python train.py --d_model=192 --n_head=6 --vocab_size=8192 --norm_eps=1e-05 --attn_scale=0.177 --parallel_block=false --grad_clip=1.0 --warmup_steps=217 --decay_fraction=1.0 --batch_tokens=32768 --steps=9711
Each number is 50 + 10 x the weight over its row's rms, rounded and kept within 0 to 99. Layers, rows and columns count from 0. The size before them is the row's rms in percent of the matrix's.

# layer 2 MLP down, 192x768, rms 0.0655, rows 0-36, columns 0-191
099:38 42 43 48 48 46 41 58 35 43 64 45 51 42 55 57 49 50 50 68 40 44 58 40 53 50 51 38 31 43 50 36 48 50 56 50 49 50 69 59 43 61 50 54 51 75 41 52 45 54 47 51 58 41 49 47 60 39 35 48 61 38 44 56 57 54 65 44 54 40 53 41 56 39 50 45 46 55 36 41 45 48 51 57 40 64 60 48 43 54 34 46 58 65 42 51 51 40 67 42 47 49 54 53 62 56 49 44 57 63 24 50 39 41 41 42 54 64 60 63 57 59 43 42 39 62 50 43 59 70 49 47 59 47 40 39 64 61 45 46 34 43 41 37 51 45 53 52 43 46 45 55 49 53 49 63 49 35 36 31 52 49 39 59 49 63 65 60 51 51 50 67 60 43 30 55 50 55 33 60 57 63 43 57 45 47 52 43 27 43 48 53
118:53 53 47 51 50 53 51 42 46 53 47 51 45 59 48 54 46 46 51 45 58 51 51 37 53 43 49 51 49 51 50 50 51 45 80 49 48 54 42 44 47 52 48 48 49 49 53 50 50 47 27 51 54 45 50 55 48 51 50 47 52 44 50 46 53 50 51 49 52 51 48 49 49 50 07 49 52 53 47 50 44 51 49 54 88 48 52 51 41 49 48 45 33 52 63 50 47 46 45 52 49 46 51 04 38 51 47 36 50 48 48 58 51 46 49 44 48 42 47 51 70 46 46 53 49 41 06 50 51 50 40 34 14 50 52 40 45 51 49 49 48 49 52 17 50 74 51 34 50 50 55 51 51 50 50 48 64 52 48 51 50 48 50 47 48 57 46 52 56 54 52 53 52 49 52 53 48 49 31 50 35 49 52 48 47 47 36 22 51 47 46 47
101:46 54 58 31 35 46 43 58 32 54 49 47 66 48 47 46 70 57 54 46 48 52 40 50 64 55 51 60 54 47 33 50 44 61 60 41 52 51 60 70 46 42 48 37 54 47 56 48 66 59 52 50 52 43 51 40 47 46 39 59 53 43 67 54 56 44 49 47 64 34 47 63 55 57 36 56 64 56 43 51 42 45 50 69 72 42 55 55 36 59 29 40 52 49 53 50 65 54 48 46 44 54 46 41 42 49 50 64 60 44 54 47 59 50 35 45 62 23 37 44 63 45 59 48 36 39 41 42 36 43 53 39 44 39 47 39 34 46 49 36 62 59 52 48 52 48 58 49 43 35 47 59 61 46 45 57 50 37 49 56 37 46 49 50 46 44 54 52 47 51 55 50 74 42 44 52 45 46 77 43 52 50 49 45 49 52 47 59 58 42 59 44
108:51 43 49 56 53 48 51 58 56 38 62 40 53 49 46 41 42 44 30 44 56 47 34 69 47 55 38 58 45 44 52 60 48 70 48 53 62 34 28 40 57 40 49 48 45 39 48 54 53 49 57 53 45 64 58 44 47 47 59 48 49 49 45 60 44 71 45 41 43 44 46 39 47 50 48 60 66 43 51 45 40 60 44 30 70 58 47 70 46 48 51 41 53 47 33 36 29 56 42 49 50 55 54 50 57 57 53 57 40 47 57 34 51 53 75 46 43 50 45 37 40 57 59 41 54 44 43 36 31 67 45 54 53 52 39 56 60 66 38 60 42 49 66 45 29 48 48 37 42 57 52 53 39 56 45 49 39 45 53 70 43 65 64 51 36 61 39 50 60 57 43 23 58 60 44 50 41 48 52 46 47 49 39 40 56 60 58 48 51 58 60 47
096:52 56 45 56 56 44 40 50 66 49 55 52 59 54 44 59 57 40 38 55 49 57 33 54 56 71 52 59 46 57 62 56 49 39 54 43 42 50 47 62 49 39 64 44 51 63 56 54 58 50 54 57 44 58 39 43 68 53 54 47 44 33 59 50 51 58 59 53 34 49 45 47 53 49 42 57 49 50 67 55 59 40 40 57 58 50 45 40 54 49 54 43 47 59 54 67 41 52 37 59 54 46 68 47 65 34 54 40 54 38 49 52 54 50 61 45 51 51 66 59 44 64 52 42 62 58 47 56 41 64 70 53 36 47 62 53 50 40 63 44 45 53 61 41 44 63 51 69 54 53 41 51 43 51 43 32 36 51 61 60 62 44 59 61 50 42 41 33 48 42 56 53 48 48 43 57 54 40 47 47 44 72 56 67 57 57 57 59 60 70 46 56
106:38 45 53 33 45 55 49 40 61 57 77 40 49 57 38 44 57 69 50 57 56 55 43 51 57 59 54 49 48 53 59 51 57 66 33 57 45 53 45 44 60 48 51 80 53 46 47 48 48 54 61 50 20 60 50 39 75 43 57 47 60 49 40 39 54 64 73 41 43 69 55 62 59 51 68 50 59 55 60 52 55 70 47 42 73 58 45 62 53 46 58 58 59 44 45 49 43 71 63 47 41 62 53 66 58 38 56 50 55 57 46 59 47 45 34 50 50 36 57 54 44 52 70 52 56 61 50 40 47 47 47 64 67 33 68 52 54 44 45 63 31 55 53 54 53 32 56 46 50 51 47 57 58 65 37 43 56 57 53 56 54 74 52 53 65 70 44 46 44 41 61 54 43 47 49 60 65 42 56 54 46 38 41 47 50 57 56 40 47 58 48 30
095:45 35 56 66 49 56 65 51 44 50 44 51 53 47 49 48 58 50 77 66 69 51 44 46 47 31 45 61 67 45 63 50 42 53 70 52 43 47 59 33 54 33 53 60 36 51 49 42 38 70 44 46 39 19 39 38 45 49 49 38 54 70 41 41 53 44 69 37 50 75 65 40 39 55 45 47 49 64 52 54 45 40 66 68 64 45 59 37 55 50 68 38 64 42 39 56 43 44 50 50 45 48 51 59 68 52 49 53 63 55 55 63 53 45 42 53 40 63 56 62 45 49 29 51 45 71 58 30 52 58 54 54 58 44 27 53 50 64 47 53 53 65 59 43 38 45 50 57 48 57 46 44 52 47 49 51 62 59 50 50 57 48 67 65 53 39 50 45 53 42 36 63 36 43 44 34 58 42 47 41 36 59 33 50 45 48 43 49 61 55 51 49
103:46 62 56 54 60 38 48 55 65 54 57 38 61 55 50 59 48 64 41 39 35 61 50 38 69 46 46 47 53 52 53 58 14 36 48 41 71 47 54 46 72 45 54 69 45 29 36 52 39 60 39 51 39 41 56 59 69 45 59 54 49 50 46 47 40 40 42 64 54 48 65 53 55 40 53 59 38 50 35 35 50 36 47 46 43 75 38 33 48 59 48 44 60 51 58 49 62 51 37 56 58 44 53 58 46 51 59 68 36 45 49 43 46 53 55 58 66 68 50 33 58 36 33 46 39 39 49 48 44 47 46 56 36 53 24 36 41 48 58 61 56 43 49 64 51 55 57 51 66 58 40 63 55 54 47 40 43 68 46 52 41 57 49 41 49 50 45 50 47 38 44 55 41 56 56 75 68 30 30 55 62 48 43 38 52 50 46 52 63 40 72 41
097:48 51 41 40 39 49 47 52 38 45 42 47 42 52 56 53 42 44 40 53 45 52 41 53 52 55 62 68 31 34 56 53 50 54 18 56 62 59 27 56 46 62 45 43 47 53 57 62 59 66 52 57 53 48 45 40 56 58 58 44 47 45 57 47 43 63 44 57 70 33 65 42 48 54 66 59 48 47 71 35 61 41 48 41 35 53 57 53 50 67 67 85 38 50 48 43 44 72 61 53 62 57 76 56 53 48 52 74 44 57 56 59 63 56 27 49 35 71 46 46 56 55 53 58 70 56 51 63 47 37 53 32 55 57 46 66 41 53 44 32 55 44 47 46 54 29 55 46 53 73 50 54 57 62 50 42 34 32 56 70 48 61 32 53 57 60 52 48 49 40 61 58 71 62 55 54 59 50 59 47 62 40 53 32 64 51 50 43 59 40 59 54
106:57 70 59 62 53 76 63 46 42 58 49 53 60 48 37 51 59 47 28 27 64 37 49 58 63 50 35 33 53 44 47 46 53 35 40 40 44 38 28 51 50 59 51 38 51 38 53 40 49 41 51 52 33 40 52 63 45 61 38 49 51 41 44 41 43 43 56 52 72 56 39 48 66 46 50 49 42 47 71 23 53 51 51 47 35 42 57 47 73 69 64 48 53 39 43 38 54 49 29 47 60 36 55 58 34 46 52 61 36 38 36 42 45 38 40 30 46 52 55 34 53 46 34 40 50 46 60 73 37 37 29 55 52 42 60 38 59 53 48 36 51 52 60 42 46 46 59 45 53 48 46 58 34 42 45 55 42 44 37 55 55 40 41 40 48 51 58 55 55 53 69 40 59 56 47 41 50 42 56 45 47 55 54 31 31 51 49 58 56 35 48 28
099:54 49 42 72 50 45 51 53 41 63 67 46 58 48 53 49 44 68 58 56 49 39 46 55 54 54 58 49 55 45 72 54 58 32 57 40 41 46 34 41 44 38 44 41 47 54 52 45 46 60 62 64 53 55 37 54 59 75 61 50 42 57 47 62 35 41 44 42 48 66 71 46 54 52 26 54 52 45 47 53 51 26 62 43 43 38 32 42 33 29 36 46 26 41 45 57 35 51 41 52 50 44 61 43 63 52 44 40 63 51 49 64 62 56 66 61 61 39 31 53 55 42 55 48 58 63 37 60 51 65 64 57 63 36 42 63 50 49 48 51 57 62 47 51 62 43 49 53 35 45 56 37 49 61 54 60 57 48 55 61 59 43 41 55 63 51 53 50 51 26 59 62 32 70 57 56 43 64 44 60 46 57 48 54 36 56 68 48 62 42 53 75
103:42 56 48 51 39 41 49 44 57 59 48 56 56 45 61 49 51 59 43 50 60 39 75 53 52 54 61 48 50 43 49 76 46 53 44 51 67 54 20 41 52 42 40 36 46 70 53 51 32 36 49 45 52 48 49 46 52 53 46 41 46 52 52 40 43 50 50 43 41 38 55 18 32 41 45 50 59 47 55 54 51 48 41 44 48 55 42 32 53 49 41 54 57 53 46 64 55 37 30 45 33 60 45 48 38 47 38 42 46 58 49 48 52 50 52 62 56 39 74 41 47 73 47 46 48 44 55 47 34 56 37 68 56 50 30 22 48 47 53 40 53 66 81 48 61 55 57 38 46 49 41 39 46 40 37 29 47 23 57 42 35 40 32 45 63 39 43 49 35 53 41 44 47 55 56 45 37 54 32 41 56 53 41 59 44 63 50 64 57 49 31 42
101:50 66 52 55 52 34 54 48 43 48 51 54 66 54 53 51 38 57 39 51 58 54 62 41 58 60 53 52 56 49 61 54 36 48 43 42 48 43 33 51 46 44 52 47 56 67 50 64 52 45 44 52 56 32 46 41 41 54 31 50 58 61 55 51 52 69 67 60 53 56 53 58 36 48 44 51 33 53 62 58 50 48 48 40 49 51 35 18 53 68 57 52 42 42 52 44 32 46 58 55 46 55 58 45 43 49 47 69 65 37 49 34 57 58 41 46 47 39 49 40 49 55 46 46 19 53 49 35 60 58 38 38 44 46 41 48 63 36 56 29 56 48 53 30 49 43 59 35 51 56 52 57 50 58 45 67 43 49 43 51 50 48 47 62 56 38 48 59 61 49 41 39 64 52 71 53 42 57 45 48 68 51 54 72 53 63 38 63 50 51 41 59
095:53 50 45 43 56 57 53 45 34 49 59 55 39 56 45 51 66 51 42 61 48 45 49 68 46 58 42 61 36 50 48 52 37 59 54 47 48 60 54 41 47 43 52 58 46 43 49 43 65 53 49 45 40 41 50 56 54 39 57 47 47 55 52 50 45 30 58 40 34 52 47 34 51 55 40 43 37 50 57 53 52 30 47 40 35 44 46 56 47 62 57 65 68 46 57 66 47 51 56 42 64 44 54 46 46 37 51 39 60 60 51 60 45 49 28 46 56 56 49 45 48 50 59 73 24 61 52 46 63 45 52 52 40 48 62 39 61 29 49 40 48 47 42 48 50 38 55 42 50 62 45 49 45 62 44 51 71 39 41 52 30 51 54 52 45 63 54 37 54 22 59 65 55 45 45 65 61 58 34 60 39 49 43 49 55 53 56 73 57 72 41 34
106:54 44 50 65 51 42 34 53 40 65 23 64 60 48 37 48 43 42 53 46 40 30 67 48 55 45 49 46 61 56 42 55 48 54 50 48 47 34 41 51 44 36 56 33 51 50 27 55 58 50 50 53 80 62 54 61 35 40 36 40 59 31 49 49 49 60 52 41 49 31 50 38 49 51 38 52 29 51 64 66 42 37 55 48 58 31 37 45 53 40 42 46 33 59 36 47 57 44 37 53 47 48 47 53 51 57 57 50 44 50 46 39 40 47 53 47 61 40 60 63 53 62 45 48 31 44 46 41 47 67 54 58 41 51 46 58 32 40 37 51 44 63 54 55 44 55 57 62 45 57 49 44 46 53 39 41 57 53 41 46 51 41 41 61 52 39 68 59 49 49 49 45 49 50 41 40 41 54 42 45 32 57 50 29 36 75 45 29 76 47 50 48
091:44 52 69 34 53 55 40 48 38 51 29 56 47 50 49 49 45 53 51 38 51 56 44 32 46 66 44 42 52 48 42 51 56 40 50 47 51 54 56 47 53 49 55 47 56 66 51 35 41 41 46 59 43 34 47 60 62 61 47 50 48 34 59 75 57 40 48 51 50 29 41 36 47 60 56 60 46 48 48 37 57 52 47 35 42 71 43 40 55 49 28 44 48 41 64 51 68 36 56 51 62 45 34 49 59 47 60 53 48 53 59 44 67 51 32 35 51 39 39 41 49 34 52 57 55 30 47 54 67 50 42 56 51 42 45 49 36 45 47 24 72 36 53 59 41 45 52 54 60 45 54 55 45 51 49 49 44 60 53 54 45 31 40 61 61 52 22 41 47 65 62 48 56 72 49 58 44 51 28 52 71 59 56 62 50 65 68 50 57 40 50 49
100:50 41 47 44 44 65 73 36 52 43 51 61 41 53 47 51 54 40 55 50 51 51 45 51 40 51 58 46 56 56 40 60 44 55 58 52 48 50 58 65 54 68 66 62 48 54 59 60 61 66 40 42 53 62 60 53 47 44 61 50 51 62 43 40 53 47 40 54 50 45 43 62 46 50 43 39 58 61 41 56 41 44 65 61 30 57 54 68 38 45 69 66 33 56 39 57 56 45 50 59 41 57 33 45 67 54 51 54 46 47 55 32 46 46 63 45 58 62 51 60 47 43 56 46 50 40 57 46 28 45 78 45 52 46 42 41 60 38 70 65 55 45 63 42 68 57 36 64 46 60 49 49 66 53 58 46 56 50 58 44 45 51 45 41 49 57 55 39 51 41 62 36 34 55 51 44 43 43 45 54 31 48 51 64 53 64 43 68 34 61 58 66
105:45 37 47 46 53 59 63 59 38 43 51 59 51 68 51 48 40 46 27 28 42 43 42 48 52 63 51 50 46 36 44 57 45 43 35 52 54 45 51 55 50 53 46 61 46 55 56 59 42 24 40 38 58 45 48 48 55 51 47 51 50 39 51 40 56 40 50 47 45 46 53 37 49 54 65 40 47 48 49 57 51 53 55 36 11 59 49 61 52 38 47 50 41 47 37 57 65 32 43 48 46 45 41 54 21 54 50 60 23 56 52 19 48 37 54 66 56 54 52 20 47 40 46 21 60 27 56 58 42 49 28 36 67 47 46 26 33 40 58 45 53 46 43 72 50 30 39 32 47 50 45 51 64 39 39 51 25 45 52 48 48 42 57 50 55 49 74 49 52 39 61 29 34 56 47 49 42 51 26 49 29 56 50 42 65 50 32 33 53 46 54 49
096:51 48 57 55 57 58 43 54 44 46 45 53 37 48 52 55 43 52 69 61 63 57 63 58 55 47 39 57 64 46 63 55 54 43 70 43 56 53 48 55 52 54 58 53 50 50 59 46 62 45 41 61 72 78 54 54 37 45 45 51 49 39 62 22 57 46 58 57 44 48 35 45 45 45 47 58 46 56 46 36 38 66 36 59 58 43 63 60 47 63 39 51 57 46 40 60 53 30 54 45 36 52 53 40 65 58 50 51 66 25 46 47 65 51 54 52 60 43 55 54 57 49 43 68 40 49 33 42 44 60 61 63 45 58 46 55 56 46 63 36 49 49 45 33 47 55 48 60 59 23 46 53 36 51 38 64 73 79 48 24 60 42 56 53 55 55 49 56 46 49 56 44 59 33 51 49 60 51 60 49 48 54 54 55 50 60 49 54 48 46 52 64
108:57 23 42 45 57 66 54 62 37 50 59 68 52 44 37 52 57 34 48 49 57 54 51 37 39 67 57 55 54 47 33 54 38 40 39 55 49 48 66 50 41 63 53 46 56 58 45 53 39 48 57 48 45 47 49 54 57 42 41 61 56 48 54 46 59 44 61 54 48 50 54 64 38 49 55 32 57 54 61 48 55 48 39 41 56 59 59 49 69 49 53 51 48 31 51 52 57 61 59 45 47 39 43 48 38 50 47 45 61 32 46 48 47 52 40 50 51 51 55 51 54 46 51 38 43 59 51 53 33 52 39 29 49 43 62 58 57 81 49 54 43 14 33 43 63 28 57 34 46 38 48 66 76 24 84 36 47 51 54 37 57 53 71 39 39 41 50 52 53 46 62 49 47 45 52 44 53 29 44 51 38 51 63 50 61 46 51 50 47 41 42 59
100:48 58 55 56 42 56 48 43 43 55 46 38 61 44 50 51 75 47 59 44 59 40 55 53 47 25 38 50 57 63 32 64 47 41 56 63 59 49 51 46 55 45 47 52 55 53 44 63 43 46 54 56 68 19 61 74 32 51 65 51 61 47 48 59 43 60 34 48 72 54 44 59 68 32 40 46 51 48 73 43 48 69 66 54 74 42 42 48 62 51 59 33 44 49 65 55 57 37 55 52 62 55 45 50 28 38 54 58 34 51 52 48 59 60 62 51 55 17 49 45 48 46 31 47 56 57 44 69 60 59 38 58 48 49 35 49 62 52 48 53 52 62 50 57 38 51 49 42 31 48 45 46 48 58 66 64 50 49 53 50 45 50 45 53 40 76 53 48 53 66 64 43 53 55 27 41 36 45 49 50 48 44 70 61 56 45 48 53 40 41 47 27
100:60 46 56 48 44 55 45 45 50 47 42 39 26 48 55 44 44 29 55 51 31 61 47 69 47 49 68 41 58 59 51 25 56 56 41 56 49 59 47 47 53 31 68 60 46 60 60 47 53 51 52 59 57 41 46 53 57 49 67 46 50 59 50 46 54 34 58 45 49 63 46 44 33 35 55 54 63 49 22 59 55 56 47 47 57 29 43 53 53 55 25 20 71 59 59 65 54 52 41 47 60 40 57 57 52 52 46 63 70 42 37 61 52 41 33 55 38 69 47 59 55 35 32 36 53 62 58 44 52 50 64 40 39 51 41 59 63 49 58 50 49 33 42 57 53 47 49 60 39 49 41 51 36 46 39 56 60 57 50 54 58 52 49 50 65 60 33 55 40 51 41 49 62 44 53 48 51 51 61 55 63 55 57 48 50 33 58 60 42 40 54 66
091:54 44 45 54 55 49 56 44 50 53 41 53 65 47 50 57 67 37 55 64 43 51 52 44 40 64 49 45 37 48 60 72 48 60 49 59 69 42 55 54 54 38 66 46 58 43 53 56 50 69 48 62 43 39 51 49 54 40 52 56 46 36 55 49 40 46 52 49 54 33 43 49 43 48 59 47 35 47 52 57 60 59 53 69 38 55 46 71 43 40 57 57 48 37 57 36 40 56 69 44 49 41 61 49 48 56 48 37 73 59 34 59 48 53 53 49 49 32 58 60 47 45 38 57 49 69 56 50 54 50 69 54 62 73 29 50 54 61 49 58 44 51 45 61 53 46 49 46 57 49 54 51 56 46 55 51 62 66 52 61 38 52 40 67 49 76 66 38 55 76 54 53 34 59 46 53 46 46 63 54 44 53 48 63 50 57 45 52 49 32 45 69
121:56 34 64 48 66 49 64 44 56 51 44 59 57 74 55 57 42 42 40 43 46 60 44 53 48 54 56 57 57 52 45 45 57 57 60 51 58 56 49 32 54 56 34 67 52 52 62 50 35 31 24 58 49 29 41 47 53 55 63 50 41 67 49 53 52 36 58 59 53 59 62 55 43 53 37 42 68 54 52 58 55 63 45 52 70 58 54 60 34 47 47 53 51 52 52 57 26 48 60 61 62 49 51 28 45 56 52 38 32 50 59 18 57 55 52 55 72 58 54 37 51 50 49 30 51 18 30 53 46 51 33 37 52 47 52 13 41 48 62 46 53 56 52 19 67 47 52 40 51 50 56 57 53 52 44 57 39 49 60 45 54 45 69 60 52 45 39 56 52 31 45 46 49 51 57 50 47 50 54 58 53 58 46 58 58 51 36 37 64 47 46 60
101:54 52 42 46 50 45 57 43 53 64 39 51 52 38 55 49 61 68 61 50 40 54 40 44 51 37 47 55 65 46 39 36 58 43 52 49 46 60 42 52 51 38 52 49 50 31 41 46 70 37 46 57 80 37 58 56 31 38 53 47 47 31 42 41 42 54 51 52 67 43 30 55 51 46 53 62 45 56 64 35 48 45 24 51 22 38 39 53 66 38 55 46 24 39 55 43 57 57 51 46 40 52 65 50 46 58 44 46 42 60 47 49 43 43 47 30 40 32 43 49 46 62 51 58 52 57 55 41 65 52 44 52 60 56 45 50 38 46 56 55 52 64 48 56 39 28 58 57 62 67 44 50 64 49 66 56 56 45 59 47 60 48 43 51 52 48 56 63 44 61 35 37 38 48 45 43 37 66 64 48 41 60 38 54 49 54 54 46 51 53 45 53
101:59 42 41 39 68 47 52 50 40 49 51 55 51 44 57 44 41 64 62 47 52 50 47 55 61 40 40 54 63 47 53 40 41 56 59 69 64 39 53 33 57 27 60 49 47 29 39 47 46 48 34 50 55 30 59 62 55 63 53 54 51 47 34 64 53 41 64 45 59 48 40 59 59 63 42 58 52 42 49 62 50 47 25 61 52 58 50 60 67 33 50 34 16 57 51 44 58 67 63 50 41 46 37 47 46 54 41 40 39 42 58 49 33 50 38 45 52 47 42 55 51 54 58 59 61 49 51 37 52 53 49 54 51 54 48 43 37 29 41 54 64 64 43 49 60 50 50 65 55 45 47 54 61 36 60 57 56 65 46 36 57 67 58 53 50 33 50 62 45 61 31 47 38 50 45 48 21 50 54 59 45 61 48 40 47 48 39 58 43 65 52 57
087:38 45 47 54 43 52 55 37 48 56 45 35 58 49 59 55 40 43 60 58 48 45 43 54 67 40 37 41 51 42 39 35 63 40 54 48 62 53 39 64 37 42 52 53 61 57 53 49 44 47 52 52 49 68 49 54 58 37 34 51 31 41 47 48 54 60 51 56 52 44 34 61 45 59 63 51 65 44 55 51 43 44 55 44 40 52 56 35 32 42 50 28 61 55 38 46 69 36 29 50 42 47 44 60 54 46 52 50 37 27 47 56 54 43 62 50 61 61 50 63 49 51 30 55 33 61 67 44 64 55 67 68 65 44 51 62 49 61 50 32 52 22 56 66 47 45 33 52 72 40 56 35 56 44 59 44 51 54 30 36 47 24 51 54 64 46 57 44 49 36 43 61 51 44 43 41 54 40 36 39 41 51 45 45 46 41 57 61 49 45 37 52
098:45 35 47 44 47 68 48 57 49 42 44 44 51 55 58 47 34 37 53 32 46 46 50 41 59 24 53 66 69 46 47 41 46 36 45 58 50 50 28 50 40 32 53 65 43 61 32 45 51 36 48 37 59 51 43 59 40 48 50 52 56 50 48 63 40 49 43 46 63 66 51 52 31 49 55 48 59 48 52 42 49 32 55 30 47 45 39 38 59 41 51 61 49 43 28 46 65 37 42 57 55 35 46 40 60 59 51 55 41 40 53 27 44 30 58 28 51 34 66 38 53 53 50 46 34 39 67 35 55 53 40 56 64 38 35 54 48 51 49 33 38 67 53 50 34 36 52 39 46 44 52 50 48 43 46 43 41 62 60 37 41 52 37 58 52 49 49 52 50 44 33 30 38 62 52 75 48 59 46 47 36 68 47 26 46 47 53 63 59 52 44 73
103:46 53 51 38 47 43 47 55 46 49 37 58 41 47 55 41 42 33 46 53 36 36 54 55 47 54 41 36 46 50 43 53 51 62 35 36 55 42 49 69 59 42 57 53 53 60 47 64 34 44 60 53 43 53 53 56 60 60 39 59 58 71 40 50 59 58 50 62 54 50 38 60 51 59 80 56 44 54 56 58 64 57 59 64 30 70 62 38 43 51 67 48 65 48 49 65 54 40 51 54 60 35 47 58 53 52 54 48 56 53 47 62 51 46 45 51 47 45 39 59 49 34 54 66 29 66 62 39 43 55 61 65 83 73 31 45 43 57 72 44 49 50 42 56 54 31 42 51 57 58 55 58 65 50 49 40 39 79 29 55 51 56 55 47 60 51 47 60 44 64 49 51 41 50 60 57 47 68 64 55 35 42 41 49 67 60 57 58 57 29 47 50
101:47 50 45 50 42 60 50 44 51 50 54 58 39 57 64 56 67 63 57 57 53 52 69 49 41 55 38 53 48 43 50 33 46 63 47 49 61 42 78 44 56 52 46 47 49 56 51 53 45 61 44 48 47 64 55 43 52 52 55 41 53 55 52 40 56 51 56 41 52 44 55 58 55 51 58 33 47 46 44 49 66 40 61 63 54 53 45 41 49 44 74 46 72 51 49 54 52 73 72 58 41 52 39 46 50 52 39 35 56 67 48 61 51 50 35 53 60 34 48 39 53 42 73 55 37 66 35 31 30 54 33 57 63 58 39 52 55 37 36 57 28 42 51 66 59 51 51 65 42 64 64 34 35 46 42 71 54 53 54 48 40 47 57 44 51 70 43 72 45 43 43 42 42 52 54 36 81 49 57 53 45 45 46 49 62 56 51 54 46 56 54 55
108:53 51 52 56 66 34 46 56 68 51 40 48 52 48 53 41 55 49 42 47 33 57 45 38 54 42 70 49 46 52 47 44 47 52 51 51 60 54 42 64 79 36 59 52 46 36 49 67 52 45 37 54 47 44 44 43 49 54 55 53 42 59 49 44 52 53 62 58 47 52 36 40 54 48 53 59 55 48 57 61 48 38 42 60 52 53 48 41 61 43 62 58 36 50 51 48 52 61 51 61 67 50 48 51 51 75 54 55 60 53 71 36 46 61 46 62 39 34 36 39 37 69 58 50 58 53 48 59 54 67 43 27 38 62 34 47 50 45 44 51 42 63 54 59 57 33 61 44 38 67 48 41 59 64 61 60 35 47 50 59 54 36 43 55 39 47 52 47 57 26 44 43 59 50 53 44 39 59 52 48 56 58 58 48 61 39 45 50 35 69 52 44
109:56 38 51 47 45 36 61 48 58 46 55 46 49 38 33 48 50 32 41 48 39 38 50 58 46 58 51 41 45 52 57 47 61 66 42 64 55 45 64 71 54 47 50 46 45 45 51 63 60 45 53 37 42 49 37 41 57 38 57 45 48 49 42 58 47 43 52 50 41 67 35 48 66 61 66 50 47 52 46 39 56 47 46 37 39 34 68 42 47 52 61 70 43 50 46 55 52 49 47 52 47 59 50 64 34 26 57 45 30 35 37 30 57 51 39 55 55 56 47 38 42 58 43 44 73 55 68 56 52 46 42 43 50 47 54 41 40 52 43 50 62 31 37 61 79 41 52 33 51 42 55 73 33 38 59 51 38 44 50 44 41 61 52 41 48 50 55 55 47 35 38 43 60 37 52 44 45 46 48 64 37 40 55 63 47 54 46 58 36 43 48 65
094:33 36 64 48 61 51 57 55 60 56 51 60 63 41 59 43 60 85 34 64 41 52 61 64 48 58 30 71 58 51 44 60 48 48 44 55 63 47 43 64 43 45 65 49 40 42 49 59 57 19 52 56 53 63 59 45 53 45 45 48 68 45 36 48 53 62 56 53 47 55 44 54 70 56 58 57 54 54 62 47 59 57 43 46 51 67 52 45 44 52 49 46 22 35 65 55 43 75 64 35 54 51 48 41 31 54 45 40 53 64 51 45 43 33 48 54 32 37 66 44 48 49 40 37 49 29 55 59 43 65 59 66 60 59 51 47 44 51 56 63 49 68 66 70 50 32 43 34 55 49 50 45 52 36 50 49 25 49 43 41 55 56 65 55 36 76 58 46 56 27 59 32 48 63 38 56 42 61 59 61 38 51 39 62 31 55 49 67 34 51 51 40
097:53 48 48 57 49 69 48 60 37 58 59 41 42 59 35 36 40 50 41 39 51 42 64 48 41 64 50 41 40 43 44 65 42 47 39 51 58 43 72 47 49 74 50 41 48 67 50 42 46 42 51 48 78 34 42 65 59 56 52 54 55 45 65 59 44 42 50 37 43 28 60 54 67 58 31 40 56 47 44 51 55 67 58 52 52 53 61 41 53 50 59 47 42 42 34 34 47 51 48 54 42 51 47 40 68 58 66 53 31 57 41 26 45 52 55 47 59 47 55 40 34 48 51 41 66 39 40 60 51 49 37 27 48 51 63 36 63 59 37 54 43 52 39 44 51 74 43 49 41 56 55 42 57 59 68 57 31 43 40 42 42 45 49 41 33 31 37 42 46 47 58 50 37 48 41 48 45 47 20 41 55 57 56 42 41 41 43 43 45 54 55 47
101:41 63 59 45 46 55 54 55 50 52 43 53 44 45 44 52 57 42 58 44 37 54 37 46 29 59 43 50 46 49 35 53 45 59 49 62 61 55 38 51 46 59 40 58 43 28 70 61 47 63 45 50 32 36 50 56 34 46 59 48 40 63 64 37 50 44 37 50 40 55 61 58 49 40 31 45 55 44 47 53 45 60 52 81 42 39 55 53 47 48 59 62 67 47 60 61 50 30 59 46 62 48 38 38 57 61 51 57 54 46 52 53 46 43 66 47 54 63 49 51 58 64 65 57 59 51 50 60 59 34 68 52 46 64 50 57 49 56 42 52 45 47 51 53 45 43 48 56 44 45 49 42 51 57 33 51 67 55 46 46 41 52 39 56 47 24 41 33 48 41 26 66 35 53 28 45 44 44 40 49 55 46 70 47 64 37 53 59 42 49 40 44
089:57 56 56 56 53 49 39 59 53 45 53 43 61 45 36 36 45 52 38 57 41 52 56 52 33 51 51 52 64 48 48 47 34 67 68 50 43 53 69 43 56 55 63 55 40 48 48 34 58 51 43 39 40 33 52 50 52 38 53 60 58 40 45 67 40 47 61 51 52 56 53 42 51 55 47 61 51 52 53 31 37 47 58 47 40 32 53 44 61 43 38 42 19 46 49 52 51 45 56 44 48 56 53 49 73 43 51 40 50 59 63 40 34 46 41 49 45 54 46 40 54 55 66 48 37 45 45 53 49 56 53 47 54 43 57 44 44 57 59 33 63 59 48 60 55 64 55 56 41 50 53 45 41 37 74 41 45 26 64 57 50 75 57 35 59 22 47 53 45 49 54 51 36 39 52 65 66 50 44 66 53 54 56 51 45 48 64 56 49 49 43 54
096:58 49 50 61 58 70 42 46 55 46 46 65 42 64 60 50 40 46 59 54 42 42 32 37 54 55 58 46 56 43 43 40 41 58 46 62 47 55 58 50 44 59 53 52 38 35 43 46 52 75 42 41 35 37 49 40 51 53 61 47 38 40 41 55 44 56 53 50 41 39 42 39 55 60 59 41 34 43 40 57 58 45 43 44 49 53 49 56 46 51 54 59 66 47 48 55 49 46 54 53 56 31 46 57 68 56 48 32 61 44 54 74 52 52 55 66 42 78 52 53 41 27 41 42 80 60 50 63 35 48 77 59 58 59 64 58 53 44 58 50 44 61 56 46 57 44 45 58 44 54 49 42 40 65 47 30 41 37 66 51 45 52 41 62 40 52 38 55 48 48 51 74 45 52 37 36 52 49 50 33 57 68 58 35 69 46 44 43 31 72 35 41